Part of a small language model's weights.
Training: a variant of SOAP for these matrices, 157M tokens, 2401 steps.
Each number is 128 + 32 x the weight over its row's rms, rounded and kept within 0 to 255. Layers, rows and columns count from 0. Numbers have three digits each. The size before them is the row's rms in percent of the matrix's.

# layer 3 MLP up, 512x128, rms 0.103, rows 1-107, columns 64-127
098:172150155180119179127041095107126119157148095127121195139093129076106053114098119184168187129156132134117114131174122137121132111129133117119151105119202127125127151147087101127131163161165091
095:131114172075132157145088132124063125105123174082132136137206188088092142197117086110144098151108143123072136094157117132132137095131130111116154114178103135135081184102131071106174099116158140
089:156125131105146177142118125056105135104138130146127091088137177085163157151174174088103096118068057120109074139178106157143134114167159111168123113124150119130135140084105148096159140126064106
089:138097121193149137099114062123172054146065115112163112161111139101092168168114141137143075160186184149127153159096106123117143107148126076106160092118103132113152113097111131122110178165099141
097:168189118167094087121160133157110145048122133152143140121137129080226116158120105105125121158144101127126148116107089090109133091133160126111060105036109125097178089094150128087123121113122184
103:160181119103130147172075143157128120126188080128173145161108108114130092118128099083120157163139127081150130099115102122113115142173196180121169116140094115115141160115137113100104062116171124
086:068074163143153107180168175080065116124109136158125153138124140140071126096159087037146133138149140094063077087136173087153145129124161095162158158133151137109146051158162136083104109134134126
098:205169158161111084156123107153153136130054147105077137108157114080102103144076137131122100135145111160108154126095158117157018127160095116083142113119105160136116117140126133094119141109075110
097:127091121142136124102108090132125167115127117157117100154137069082129070176162130114117067129149108107150133176142111127138148039116118166109149156124098162180129128166144133122101175121113156
099:110032098179166071138150145109127173159087060102123135109074120173140124045105127108180124123075151136161114098145132168149145108110110110166140149174094144180161101117119092160131101115141096
109:165201121135122099153185110113075122175130092142107197159107100161082118158116078083093119094124128145131108098091165131127170132132067065151114097116160131102179142125116103130128132140177134
100:161114131137156189078133161154168124169163163090197116146092177134142106110156144082083103119165151132169106093125180103134133173075079097101165091099174109057143146087077088132092101176168094
105:142139090166140098114146109125025190123163181142104125108095087115096101096137178104092120155068130075069128056080155133154113134118116089146147101130084160085079134169114093127103104138164154
097:124107121095158157155045075150160128154135041188097116135076124180079146094120151139127151140115181130179078133131078118160113202135126094138099145136140118146157101108120146113103073139085160
092:121142209114135158102144122147147141203099145123113067117098150092118105081117081082133098128088096117074194164121105190176120124117111126090094120127110130147175173101165121142166157062144142
103:101147109117192178088158128133101107083125119092159164112157100100151078102151152121159141130121100141137107140104155088065095156137045118141092163127101180113136195078210172111146095108136059
087:148156191136133093105195132102147106154165097109140152162101171110117077166096153054109104111152152107142155071158129100133072132187137177110141079103130129086144140117134142138168105172075123
090:141133107172200098118101095187110087114118158129205148145077147105177155183153112145157096131050111098136119067143089112112091139108130118154109066169175098180166121120129149163091134086090166
096:148177196164110112154095203096184102148057097116150144103104151141126087140157116121105168156199089102143163122093133096111190126112124155146112110049094132134089147172078126135153111131214166
091:106043139115167123185155094172159169140137094134120121133119173171099045094119140165090091164157115136141148094155130142097194172162141162174129115111129175157110113164112161085109083086124081
095:093105088160135122189137107113141125066163084162126067094165128097162096117116161066176171154171102123162119102089106172211146130109214087124068098094123148142144086108148108114120074144112129
092:184145115151123083116135115105167074090092140163149224150128152149143133122121128154137138106129066125165186082100127121145110129082095131158105117151086094085094147079143101198125103104147177
093:151100111118130140088121167181137100124146058081179107171088118131139117171127105108153140158073175136127145115161143091136088152121116069145094169211088153171161112161111136120107141075058133
091:085138130148078069093078139138081140086179100134150127165058203135085101072123147092138110091109149157132154160126144106155147129133110150144117111076087157163103115177128093142054165153064203
092:091140091139109147097136112156140161161140171128195122140103120125092106169062124052097112143151090147066133109109129143039094122146114089117135136142189118107162150130088161108060111095116158
100:130088099094161148107124055114156098158151077158174094137143090125137101113179180135111137169099096148090186103170136175147103132164089121093119123179177172142109116136116130137108108126139124
108:171142160071126127091151053066120164151074144092205072087159143060187136140121076109113153148113096136129184134127116125133097133119122144186136172085109123112140079105090142116148131150132110
105:121127132089141073088127132146080154157160106167085101029146111125144095133089167135108150148076089102034138164134138162130129150145114075105148092055083156093131144091121146112102054159130156
090:111101107066104109117101131102054114169111163139115103158196087090139127140128170059170078114123130147113108114103132144165149154141148112107153109080135122206088141108147120137072069144121133
106:147089119114171137180146140124142153170116130170160068165110120170096124106151109129174145130153104110166167106155133173061097123124144113124111142156098148149113111213114144174135112104122094
112:119158125143105163126135071154145161099110083146114116167116131139123184137115079174152137122143102153170096173149082124153159126087090124163154131121119125115126070172100063133172081156125149
095:170128111158126137164131145123073113110131079127133158159108160114153132148139134125071193096135153138102142156118078139093122165055148091146146099173089137128072157163168089157218091111184152
098:131144126125115140146145115123135094114113162080125116083164099045122128122134084137139162101194130132132121141124134119127131090125144094150139185134105112103130150128117208167107081139128181
088:078137153136133146168115122133132098160180083125152075124095124108160093090202120117111153185075153121101075107088177118144062173137161147155105091110157098091135140112094107098074084113142087
096:148142117132112117089140157158106096181109116123138134135114151137118156101115133135145131145200135177199134161123183126103143129097173089155040044130166116106135104146086112106129118109143187
101:125085096127145055159155089102097107165153079170118156132157174095139119171101096182089123140160134169230071137167119155099193157129147111179134134052135122140147100118138097112105189168144114
084:162104189192102132144173127173108121168080115105094133139111111097110126099148116162137124169151126163088197106144128113148131126112162167152082129111085091121172131129133143102163077195155138
095:134121188106127109085149129159085119123157148140114102155101168101150114100181129108133152124202160127131117093143121086163177131091112156115110145088101172172115140122114145059110108111157131
105:169138089121109131087090133095203112133134065069164094117151170135092131134133148160171115162133115189098159188131147096101137112106155138057085125121131116122102100174106114096154140154056160
099:171148088108133115149183131141182128084097167125144134124000135128132118129156168164115114080110099089118157115137134127065118095135117084084141098143176114147159147154075188176121087132069094
104:121096129163147183124117074131118164094169117034131161179173164115087116145103090146079146098126100134143084169117147191146137140142214058126101158101138113129107141105130155096076109079164174
104:146162096109090125110116140153100104138134151094107161135109082148127169130110086146087151174088136184129119096137117159118104102093174102077157058018056133106159134090129155188183138098121165
109:133161140053111157147118104127081083104134147131073133148185086168115163146144110123100118110147149114136111102140181130178128123171107077118100102130093048147122128128140171153101160049136129
099:059072148104098127152139169128131185121168113102116111160117100155085096116106148087178111184117107118136112128146134116077154113166169112136086111112152150132121167112218145123132156166062136
099:135130089136149100139128126128088134184112113135120125172115161167094147101119160141168151136108150150172107178067130171103050154065128171080129125133124135084169123121115183107150090096118131
101:088095184140114113090093125149157106220143133127136098115144125134121210191131105141090140124146117209108096140170137089132091120106159127133150075128135121131155145185118160129157126137061111
092:061113180090127094122148174139129155141169164157143119073140209103121084046161133155198142164123112145135110184107141177132108077055119111156151081106144147155158151077144125142175108147159056
106:129154103110140120125178129144126142145196123085096115128097117123159133146147129106139094119098167185172140159123171130194135134149116103173130109101203134140126154138143145144175082184077130
084:091142157160117134094155175140114123128095151072125121114093136091131089110136123130125069146076115115093083145165070088087158118096112183143155108106141183164113185114077149097081153072167129
096:153115147110138130067125134071121125099145108118124161128138068074110154155165137158115107177125170132166092144161130121097108102175128119083115190120144103163145144151081169147098115090053085
095:105107115115100168108087099141151187151151124102172093126140164137150158145139170200137172157130171187146119201111166069085107153162117157156087139130120090205179140121125122129120160100152084
101:134140108099158064166138147165136089091144163148118142201103162132129124112095063131106114113153140107147088116125147138128141093119131068125139131129177143113061140148089126114118089156168116
100:117085154134150088138137126111176167118126129070146129145177188104144154064141065100209111145132051160135196172172155119159138072091124097137145125111185098119100166070139162084132094093108173
095:055150094111088163133160187104151135115122122125123112151173188107075113072097093200086145146180126117140076051108117129066066155159122131151147084107172113144093087095048128115138166141092148
102:151179131111093123138160080096157191187120131104177121170155187146122151144151142161148075062168092101205150175053175125148113108144119112151093108128113065138117139180147197115125091157109136
116:153177127090145131077082171096147126119145187081147152164213214090134147168135154093122123126127160140133160164125080188137122151179105089097154116132118133125144137157083087106131163144098115
104:172167110059192121156171157124100068114161100094151104075131114099093115118100170149160089161146144157160096165078188095065098106126079159128115109125109120081196148137146087068127134135137106
088:106148159080107142150165083156166119135091169057121109097139128117155098099119101159095116127079175157129142157184115129133106126137145097135182079122132122150080152136172132169126109096091100
094:192102133161111105185079155084177052175103111138119178139129113094144089107159072143110154185158145111113150120151138118207116172147086110166104135072149111144055108153167174126151105153128173
086:172149112119175131117168132041075114108136083181161103124142126108148086155105184133124179160094125109192143106063128082090154137152172191127145165071122108152140134157157145149115125111179112
101:156125040164098148076143106201133036131133164131106084130074134148183083158155099099115194127064139145110128120164203160129140124174161088148090077064122138195169092126131138179096092138160109
110:070098117171110135176128077127161130152149103138197169139124196145124090081175130164150159104152113164161144147108123064122119127040189134158186118152179142165092101118120193131104126117093120
099:103186116150101124119111108131109093180160090106159150148184097078116106131146115110123137131132107114130085193140135155144151101151175108144112150115098177100110172126143211149137173102212186
110:097138136059147141135153150168164106186127139168121121148164156116133089140112130139147134142072175098144114107134144105065104115130163127104155121161122106120082186163125129158107149144178132
091:166098144096089165216138097134155162124106145144179109144153068131153099081135150154145186127153146163122145187104164142125137136105154098117122167080085114122112144116154092104188086138160089
108:122083085132108127119114110098117065117150168086188167121151141165164100153146155095056108129161222125109111116138129152182179145189159130200145118084132087109132060128104133209140138099117180
089:145118131108046146141161113143127138132115156136128104218089101099075170124119179096140125139047094115121112110102164121105116083165166104168117166194101183128116105109149150141088156159165078
100:131078120105126145152141082133135103105086130116101080133112104148159169133134107132162111110115098079145138217116095058122099057134137104145129185139169172139141106134131156178137062224137135
105:108064112166120117088094123165172126132154097135132077138116153093107110116143132140209168140088097135094114137144150041127108168202179120155119113023084179130177129131110096115135138184114111
103:151130121165177178086164103110148105143131113157119112173116120168065130166068120107087140137109169151156142153085125120129124105121131104122088187135092091110186142136109136088107127140050143
106:154124060177078145144111178118169090102101129065061170129200151158159127196170080158123157124113143150098116169120064165175127132115144162127082124086089096145095175168112131086134127077093182
090:185130151161146089055090093078106105182088107163154126154087181133103105113151129135149112101133101118118128125182126116126130157070175166191143099100130077164129169067144083147137102089131105
096:187141112122142101117094110095166128154154150115056121087116156159059178052184131168157092082152161064164094123131094074144111115085077151097152063088150139086146165075149145121163130144142094
099:135135130106074076141112174109120155146101124153167139143087126136106078126135123127212105148109117089146088117136076122104142095145141135126138063089153168115176141113096061140112184151141150
093:112184080082079063147198136116074124202127119111098113119093146167068112117144165128138129149156151125126181146090204131174161115102126119139087167125112084098149086131155145132097174099103156
091:125125128111170160124119113159097136162098094117091107133153150124106109117189152130090122110150136079189149156150156060179115181189133176196092083181184140165152208175118094136178134082128135
102:124169102087102120200121117152120054164145086168114172149174134135212136128138136112129130096188148198167131114137126194188111112073114104132129126126138128137141109119182185098140114162099161
097:060079176107167153115115165117126115167140124138198135128099055084091073130202093060141133124177110121105135122090127131127101111138149128145149169070124162147104104166156083104117138132135132
112:155104103142131075167125127101093124184074106138132159188144129139163174166122107098084135128166153136143092142155165162158104140111113156159114159187111126122200158107120134091102156147174086
107:102126106161179084107164132136187105164102115118113089174082097129166117127136126087113108174117157104066134070134129117144126062122161189081138142167126131150115144202100115128148155205145121
092:114145108139175152061135131151148093213097124175174146177129199163179143076198197105132112168149079186139133120127127153131116091113127156134133105092160111136164167099128089146134162104151126
089:149089163142159150108188092123131223109117068086140114184077159104201133060120103114107084135132170155127087121153112103137131071135105159089089125111117072122133080168069122112103121126106134
093:141101105130089116171097147156114125110103134092085102155114099199116053087107127132204175154151163084125142142039122172084130089124098166116122125070145104119123164086106113130095143136190084
098:125195158100184186153215105084155145178127115125159150153117107150149118152163107108140138100087144126148120208103146145198122091140108123124115101132142142103122131127132117170143110108087139
107:143236121169140101128162135137122133117141106111102178100146156104136122120107095078145146104176118197133142144095181121135044135106087146138095083101152063094164106111128139147167137137114156
115:121107079141071151098068131163178102135092140144127134143131067158123075164070106190109124096116187118115122150079102123151128107045132147153138122121148110097119231089113160152089108175144134
099:169138112162145167175104137158146101120161111156075139088174193172095095114137099137129165125182087099179064122124128149146096075120109165146131176102163191132100108115126230141086076155171133
101:090061109133078108115115157129082129103201149193119087133123152202094123087139158090080102139145113085115149116118103132133159112119172104092124104120157123117177133048113139107065077118147131
106:092066122088148135148145092124150101114065095154118186130191159102169160131110123101157113166160083091131099071119108139199096143123171095154120132089144112153169119100146164144178161199147071
113:162155111130096165112120067107140143134146126100115097100155184164106094075088145175077109093146072138161104170175111079125114149133121139146087140117131135147147142197118080172092141151147078
104:146111051099107207156134058139112124132174148135111099106087148161065163102118117101158125106141103120089118113088190148160113140148152137077084090188153087110146132162125203117081141163129133
100:020210109107113104102113069181086133142141104093126132158133143147193149139137139102048101122141184139109117130085070110119161128092158141125104130115138108104195085127086179102123122137124149
095:115120136129120105126181127153109081173090140147129137151092117204107162115095126122148117156129144117161162144059117082115109146093165124123134097159168118149171143133122099180120115147131129
110:090116115145183130114134152083114128094108171167151117203127074094179132151168123154112066126171145141108128156126147126119099084128165200076101100135175132097112109148093136136065043086084116
097:129167133171125107083147135115138139178110152138145183103092144063132110122115148163154165140120086138146072095129120062160176099119148144113076129133128105176150072119127149080087083113158139
097:163130090085174092138138092135163154106144119137122061204117201104181146132118114132155083114165122136145139089164162122116105114163137184054064117107095139201089137143140077137139115074080152
100:140158116143080124141163163124101136134110140088154138137063108100102157095108203111054186098180179128106088150046147171124143085134151116118106152159122130105112127092155090166160141147134110
104:105131136123132127150172080173101122117084088086104083169135060119164125115141092119121137149104120131137169161141083094059080062151146155115123197158149060166086110147129123152132164079108193
101:108174129080127209185150095125073109120158101142109070151167142147136098116063109128163086102168139202131151168086113118080100169099123154141051134118137130135084092097156133101144130102093114
121:176057115063170145129142140096161167083077150120129032086127159096064149110127087161128171171119149097142105149149136104131211159138110130155117150161077102134132144093134112112183094155175146
116:119192118122113172134086138095138095120097119081128141195084170128108140142112168088076069109096145110158128161109105133142099164132092160086093140120152079110133113114066160132124131098102098
115:097075147130145156081132152134095121148146173138109122163150159137138166112132161112126123136101125151089139052166087105163098127049157131124146076165137096049085112219136082163085133122113181
101:117153147067135141150137200118107107123135109072098151181106183114191165156155071100063117161124149176099103097149138166110086162191118101118122112165161115129153138141141092191136148125094092
105:131108084125105112138115119159106181121152142174205115149177093109068208143169134083133085084094178114159092110137096092175113145090108129134128089138087159177137135064129133123083070105118123
102:209139106186135156114090151115108060100108069106128165123074095155110111088100104096164158089124114110148186164083120110092068092086146104098103148122163165172150113112140163162178124219136094
093:152134106121051125113137152132153102118126231099143109114110177200075118137134121110129134100177180126115155116069104165109146119071116125101130101153149134110193139121106145028092132120152154
085:171090077129176143076128115094105154100128110151146153143090160135119155123145096136140095135120118135118147175117090118132124099157180130120113140122084184153083118151092118102096134125151119
# layer 3 MLP down (transposed), 512x128, rms 0.114, rows 1-107, columns 64-127
098:113114172130087158160170131107177141120089127117160109160129137118124177156115086112095108102122067149099123175137123157096102188141205083115110164108130132189119109123143104115108160116130161
099:096147051212126128121117121111142138146076031145137142087092066105128130113124137157141120080160162151175174176098155139105080124125152162156154147089115124084083115172087125067076146054144138
084:164155113116132104134140126154127135107151078166129162120095128147075131182152075104154102082079141143106109079211155056179067103100087151141162162134134108180149127120062060088186128120097146
092:143118154128157110118072168170095153119127087124107140132109116104175171118086221137130183130160176137172110112159129140107120131140170142179142144171155153150158139081138122171135142199105133
103:103116129082093063146163131101097117166140090120117054105189152101155129151186150120096120118144146103145099140109153116136078067112056143142134137191077122132146095152130121131144149138108125
099:114079092182093123082170102120127169135145145137117139124103089101124105126144135138111124112098188149134120172099150116161072153120148103138144153132188161090080155175137171164170125124085185
087:136172144090089144103096098133115115098143102130125147136152134091136151127157129165097174106127120104139188143196140146100168064115180080078127175122109108079109172109124113162085084116104165
093:100129139166141212121132157088197082098146151123084159130116096117129187138159155197140146159153158150194137158107139091140087090137127132140129131159122156085159099073188110130151100153166116
099:102176155099178117110144168111095149194082104153133104109166124114158088215114153174133134101131101095053111076113175169103193152096118120144136097114110114107150123086145142145123151162088116
107:123155101111152201176096125122196139115132141098133116108116155124079121191121147099164150125074123085112107130217080144153186180191134150135077159120132121138121117130148148108120104149109119
109:132051146134121166161136130147123132114154177166192095098121169096167151107124134117116210103105130156103140009153124133076118157158106173168148127175149147150106114121158183118091155095108098
110:109081088128088055162120130100136152174125106177166095180121152104127098131165142141107092075087170134122077110094165155126080072125103186175143164158127114113154147114082133105180163130080170
113:122089119098114114093120139061124078134131080184092122142073150098143117156151157130103161164144123142099144198172089078083102083141098106085151118144069149140228077115179132143146099106119125
107:145117162115136113169133106145110123097123187103097130099140161117162165164121089130140080195143094095139195158126163115108158162150144119120105126123116104147075164144102156160142147099193136
084:140092110092083196154111081129135144104133126163127143185083140179163186089158174196060131080127174135143114064138172141161171089137113131126157130114145193100151140154166084137154119149165052
105:152176146144111129173159100109086143120112066125099175109130152146163106145157139159171137137147150119167134120058119124128060128165102107099162144106135121144130093126133087145165154179147120
084:123128110140140111127167154109148179054124070115102124131110145187079140103181126133052158096049139137146154092103101137104160118099139172151142108126093117115100111128153125120120186072139179
090:122116179096157146161130169161205155154138193143120141048113121161148140112136097172080120129153137103101108156153101109135142120186171120108094099180140167184142194104189098125107155160165154
086:133098090120142074146096152153096113118186112170176099141133138181174121066178124130127098216143165087096141132173177158117102131141120195159137111155109131121108078141134069121104119129152076
105:149143104065172120100106133101115112202153122058128092157123167157138135133136099148120127111060113081105092143158128144162096148118089076140097150112169131072132138062178132107163157174097134
103:086105166097077100098128161147071073138108120106070192114146125134111122192171100161077167144144160168131167114167084148132208134120098107123105177178133060138168148136097146122123162136139098
095:137091132166111155142168118142127171146153171090111124127111084164088141130069145203130142147114171114206111136112140129107107114106215110205121122126139151150139067123135167112134159215163125
103:157125109117168121113105156083150167046174207093166115136128131144126109113131144116150161096113181150141153161081119076156158147124180117093089170085103106154119163108077108070135119122169119
095:065104145163172120102140170108079093097124118111114103049158179140109164159123151127124064059140130095132059172121125121154168118081072120125141120117111147123121101096116121112120125192146129
095:174184104141171191152107136108153128170120130093103146186185115173169160076172156151119106167155114105131131075155136078163098145156143119151101091070139094144165082123113146109113108098127138
096:138131174192119110190098148132094139154141142177090151147102149121138149158100138173171129084173107088147065144155182080131172109141204105136097105109155075162047083128122116154083070164103106
115:143203099102119078111076075138171067187106070111176119121146106110131105120156134131100091157063093098114104148167073123167117137107041118144128117145090092112140130155112171147131099143130134
093:103138146175164176110114179131120141098134191091132114182138147134170219143093126145166149095139183145111187121097094121119147105144166152143161107180159096077210165143146151143117134139140114
102:090170140088124123119112133069153120173053060094186108162103156140125119113097123116106212117072140178141152149176093117133106190141105164166143193109150113134123150136176187159132170160084112
088:119039121119120126050116154207116164137130105128077112118106051151134135162162200119144106131116072156134145159181078158155135131145096140163152145080137149120117105109135089096102094164087140
108:096095125146169175161179093125128122170153130094112151144068150128116095125097091102073121103099055146106115116101060129118113056127114171129116126148161144158137084090095151078102125068123085
099:088104110093169097159148079151139121176127136068144120171104148134157127144123116207136038148121082145143143077086214095155066088189133177114127140160109140139140147128125115163143116114080130
087:114131058087139179178130097106107151131106075182149117109123099117128125047084122130138137132118137087137125165105143125129053169152083177134152142160157150123160064093162132120159133093196111
088:153142097149180161092135161170145124067163127154152156089176110084157132091130148152091111060140173112163095118120155137158139130111117178166194189175123117049112156119161149146162180150161150
097:114141148147040161087057131134169129091082150125110150125163153149163107101113122163129099161123143122111176149085109097163174101120120077046131130125066170158176115119116083115143112124131139
103:056159100143109177139120141123125120143128168141145138121186126122114156129150159094156186091135100112061103151109187092160084174149155142100173085135143139159154151132083192114178104122119181
088:148200099101071192093092138109166168095104160164178110133153174121130100095107121081118171148123111098128145114136146068143111171139110114121155169199142147131146140170094173110147028099165121
086:171155153113137102143099132128178174118155138093159147080169138203193113099122152119137121132115118127164098086063177134131152136163112127155160150181195146102132105181127127102122130123137077
100:150148142052149138157136134165119154151154125092134102120143125113107068158095120158162173095178137146130088065131139133157137095066058184150100139118143164134118145158135112106147121165121191
095:089125109064142114132120115080162159086125142154084101118074113156120129158145130165170071165142124124150099136081183128135136094170162096100142139120126144144099140122154063094106179119172095
106:099121143172081110155112131140131117161138148227138204093072131161114146147168129087090157129097130130115125179124136116169075116095142154159125097146142120139133150155178105125126135078098109
100:120137145100145159123110174121164147135188178145098043131101099158071164132098137107131130082171233129126175156120070108114148108136069117161166096109171197113162117094170174093109094148139122
106:133151060136154129085114077130116195085162081108134127116137090135113149169159173125145148160138101156173084140095111131090150117108097130225125137086056122133093111139091131108115190163131171
113:179138097156117136148069075114076104145086078114116144144162100183128047147173145159090127157161110122084124096147159130111100153126130161092096151132152074117154161148096111129062105103150130
093:152117099095079126155150173067094092102133109149118154120176130146119140115158165094099182100093102136146160114175133085185171073113144116078145136156115135162126097124146101148099171129128135
092:171145103104149118190120174123143121088104118146188090114120122106161139123150188146085146135177101112127096143116129119146128142152133116164137148174127156152085162095175128061095078093122113
101:087122097091107151134138137161144078135146098142137156149137181178057164116125143127175166108109125120105176129162142079110063193115068077098134110127126095117156141104181166141196127100145182
105:160104153102103089112162116183137152136143148162142198101103119148140155132184125119116163114212129155160111172098133153161120122169191124143108154081120143098173147082124086127111108170154109
076:165070140091172114109146128148117171175209148166141126208091154108150105086124163138150142095149167113108157204144151158113039107108139081202105171145148097168191127128203095101123148140161116
095:141120107143086106155105144138129104120097165152175115102141141180128106116131117098113171107108163133125139084000133151160108113105142161147206112152088110128122163146115081093135186192128170
090:160155118164080066132183128122115086138092111116111157123168138114156157072149117139133142151083147122114149102130097121208162081155088087084129144112080115096097080085160058178124142115083087
094:138144141150159176102129198126136173133146149184144101074159115137131130039099118108107149164061150092090113125103176130104095132113185148137163117132140063116148159165165156167117185089152089
101:155144112148095075119074173165075175077155130194184146096107089142154071140119144151141139175108177142093101140083148087137119092101154088165096111112157176093098107146047136198151120102155143
093:146105126153154138124166119160120144101160119136136135186106159063139099169200128153159132126130131144164157229060123120093143174096149112147137176115094195129159107091198127112157158062113087
092:126122111080102176134156105100162126102208124122183117193099053138102138147154137160169095077148113153117150132063133140104131144158153164148116138159106125138065122160100105158083141142156165
104:070106105105166123043089148209113146147128096154126155150123175128099086098176189090136155092102107179154094152114109143142067142104095119173127143145138184159084089115186110117142174123137099
096:094113105180124096139064102057128136124105081126148124174152130141129154099138138089145097104093096086149120120174072194158162068147168157176142133119200210105083118146166112115126087157138123
095:131131121123165053141131093108124126170129136079206097141181113094157174132173144119110145120162107084151102149134059082123129138083049093140133103099158145076121154115121083123082155154193088
083:095099111087150160179216186072100192106169110083194097147085076045113157147115116096138128132096112195119125127075112156052113127123135156104142086156147136090089125101116091125107126066177085
098:115174147111185139131106086192121155164180173136137141130129172113132108163100101162128131102131133139136200124070141186153103119116084115104139087087163166060061125140056125102115191142107123
095:087121129194113101159106191126131205127123122100164119143068102129181134175158180115158113108106115122185127149102136101133138096141187084153128178164144133051120135124124154166175162109148145
099:173117089124144138091112153233138057114108047126127105089148065160134154114145170153075135123121168134176106189094082119185140109191119138159118161120132152146111084178108099131115129182135122
097:075104112139130135133166090082081122137085138151135071100135114085094119130108154139122116114143119108187111115084117131052106198106171126115086168110103138095152164142118132137176104074151164
104:071144107094142133107113149151111171078139132093173121105124189096101137187131119128121151106153069112104146106174097158149137084116115154134109149047108193132162138115139151094169099105107114
092:116156131159163109144150136058056144145090118109117134132187154127142151133106094201104083122120139113128097157083076162152095120101104142134130067129180135104084127124075145164146139052185090
111:148135097088162142129191094163155133145169123150093142072120117158095096100162118175154139080160106160150116079161110094093062163137122078142151118088126130110056145114126125121159108108200136
119:142105128143144123154165146097111166198116116187167139101130182129218063159134108137113115130164153166144133127105126145108112112133117122117147130053116113148149109140131114141130077118155154
095:082172119118115147106112153154084121136155131174110117078125045097154143109086092137120100142130137185138154126098156156111106070136116114057118107105194158100162122092153153104115145131136123
101:127118177138134118131117146100119138155160138123103120148089112096132145119125161122118123117061179104086119212138137158193159071140117137081159113125134133137117165114133191157128112143141078
115:164128140114128135191144053152173050128094150090118158068136129179150046146117159149115132207149147151104100213154171181114157181186164204143124103131125190138131114133141124143139099128081104
109:081153076125186132112159129132145175151125166073150121093161142080132173142160117152157119069148137202192134090141125184154115085159179132119148157096134147141143164147113169099120106108132102
085:092089135151186109140166154146149120067114203096103157112113148108158128128082078135121134102093075102088070118099082116072101148134145191104178156174152158127156147125091122179172093134141148
093:122147074139139082135103083146077140099104096111142108166123164110136107130081187090147151109097132119135172122168084196204102143125117179172134149151036130132130135149133133128140161130081190
099:166182072088128141128157124081156104127148090108190107066096148105149123166173057176141137135184171102142118140187151156182144100153129154153105089138073124178137068154112106129148126112099126
091:142128101159156173133119095138155103157112139082180090102201087094085154086154106116099135124144108130171099137166126173145089173162126113070141156151144141171072138094141172101061147106138119
102:135187115143071134105145165189122093134150192060147112133133177159085165145202125103198058181129207164118079100153119137122089118114099109120108186089136146111125122117095139130119066143123106
100:143109126106117139083117173148100161087160078174075144116130108102115160135116144158184098171089143195187133197166140118117103112101208111077109087118090155118132124112099111167134113134203139
093:100106138159147184128106083107137149089184152125124081142142125114151118133038104144147135100082113098132094118131152161163117179149133139103139075193136123191146067134078087137127141117117094
108:172129083149069105090144148135129106096143163134169107111098130134138141097088132133161156111097146103183167112126103088110129120110093085085134151071153117168139077139123131190162121208131141
102:083129129199111106153114094059106077108094126116153109144132109087134129106089132186126154150113152125098123110150078097073174021094116137138142167158163110135097089146106126066152124113105189
090:111144133148149111086095159106149152107135172057170072196197153154149099156156083151044190101175072122134095124068140141117168161124196145095124113167148111135132120150098138147138137167145162
099:121149148119134144114128136086148132146123111154181132164111089195180101088153149117137106164070141116060095119109116095163101109116127124057140107108133132071118163130117141137105161106055135
093:116162139102115129150134136176090094145186118102154178141147082109171159141152162136106114138143121135108120168144143121176120089186168152165160135143154121156086116208184119093167121154122110
095:144135150120092123169156103087193111140104096126161146114137132100119176125132143136080168103114113163161145142142124103122159069092112134115108183124169133125146117179193123117145078092114082
115:080109119070102109121112167146132179107156159078135123164088124115113105114125132189106078103117122102204128122151034195103156160120161113137130127145171112113166141050087124160130124102126174
112:168119157093122141144143138126171036138109087133126117100139129098077136113144114151102141149116105144106154153159144104137118141172116170203149158113143130110147130129102109133052177192101177
096:108126165039131152105132114149084133141143138139189121134034102134141146132149183106081105090182139130119163180094067130104059104148177135172155126124171144137109164089132129154085081169110095
102:159047048078163142147164111151088131128113133116173128119115138125150154155089137159112125104181148118153110139099137108158065141136100082128078153109165138063169111148175114143148132122095109
110:159073044171108103165090050083147092117140129088151159165115137166100122131107093116149117154117150138136149114162118164106159133179113096089197113134114119139129207137098191153080107110110148
119:100135118134100181070091153113127149099167117156099069126160104119139064177150140116163116159111115090114160145094146177131137118098086081061139121097098139071057164148132152112122124066086140
102:113104101155150113146125071178192162137110157104127139160186086128161113108096144144125077127144066117157099086097172164144109111074184145094081181152083142140123142100169151124118155142132105
105:080122123130125190133126135182123126116155097148070145108173086193143120145199161132159154093104067119135160090145083174180161155091118158173105151149128101129150119067168155143168137105159163
091:110142129138129100129095133090164166159140118157171207137144111154119092066074151156131120187149136125067130154141063085153138123156141128138132173084101126160125107140177129069106098115122126
117:114098154164108140133169079144131115105159120115119139114145106128113192084102149087149161091112092157128127083160090174105118143140142081087050039087187136131136118155126161111137039106170085
100:106111123093134146111123162131106145094133143124105167124117176181162119094106097070144158141138114142186164084115179162167128092159075165111117111138101122090174096118179119095103082111136129
094:097112119172146161188130117133110127138116136166161173134127080106137157156164135124200193125127076211146094121134117130107148176126105115166136065186147157091082149092110137127156154129119155
095:133119147085134176086141102120155126075138092137087119106161136136189109127156137112116085140147123144163109136144231116199087093171104124153097130170084168088087147129167108083162174101140072
098:168158126176102170117083176158112103088163129091121118144139050130136158133058116099102184132134134099098086172136064155100178130132099101158110127116190084118129094093148148086180102153182182
100:132086136179143079063137136088131162111128084133103109149098144111184155146129176125130158155067101158146100088142136150153161070109141070154138115095135205185089113125124113135105095135106173
105:116079153155126141148114177128185019113131038128149143139143104128103151123171155110118177105215093139140062137195122165149145115164114063150103141117126121169080140125125124169148125073146092
115:130095117054156122132090119139112155108182103119087149139111116160126123107076111185067150165111163160134092126157105122136099179141177130161110109122076106144181156142113116120164103126172095
112:127121018167109147113133173097117160111122210132121122178153129078074097135164129103124140072177158083099140132113122151116129181162156155140156143114103169129154148161111147135149122211151192
095:152083099097112138147123195129172171135141111111116071075160058075133172147101179168114095114105113065116088181097132147103157117156193102136120166150143081098096092149074146127137147101202125
115:103173127157115107119123078110164096128106133149130120135092120147134131183090086106110102161139124114149087106025090164087132179109161092154206131118116118094137106096032166092090139035147113
113:084128142149122158126102122125150117128076124081136051126169083134145149173110122129135128081120126131147197147187156146181132104187144132104112122151109121168151169095172180084118113148079090
094:065115148133142125180133107115146118131134092108133202090164138097094152130107141118143135146121081140155135114173086136112124099139098211076140155110121110141130194117107082106149149063141098
085:144114151133171076084113139119139135113121168134114199133100107173121166118092087153113162064099133118137139140010101175147097132157160149115164138130053107145122084102098060141139154138135180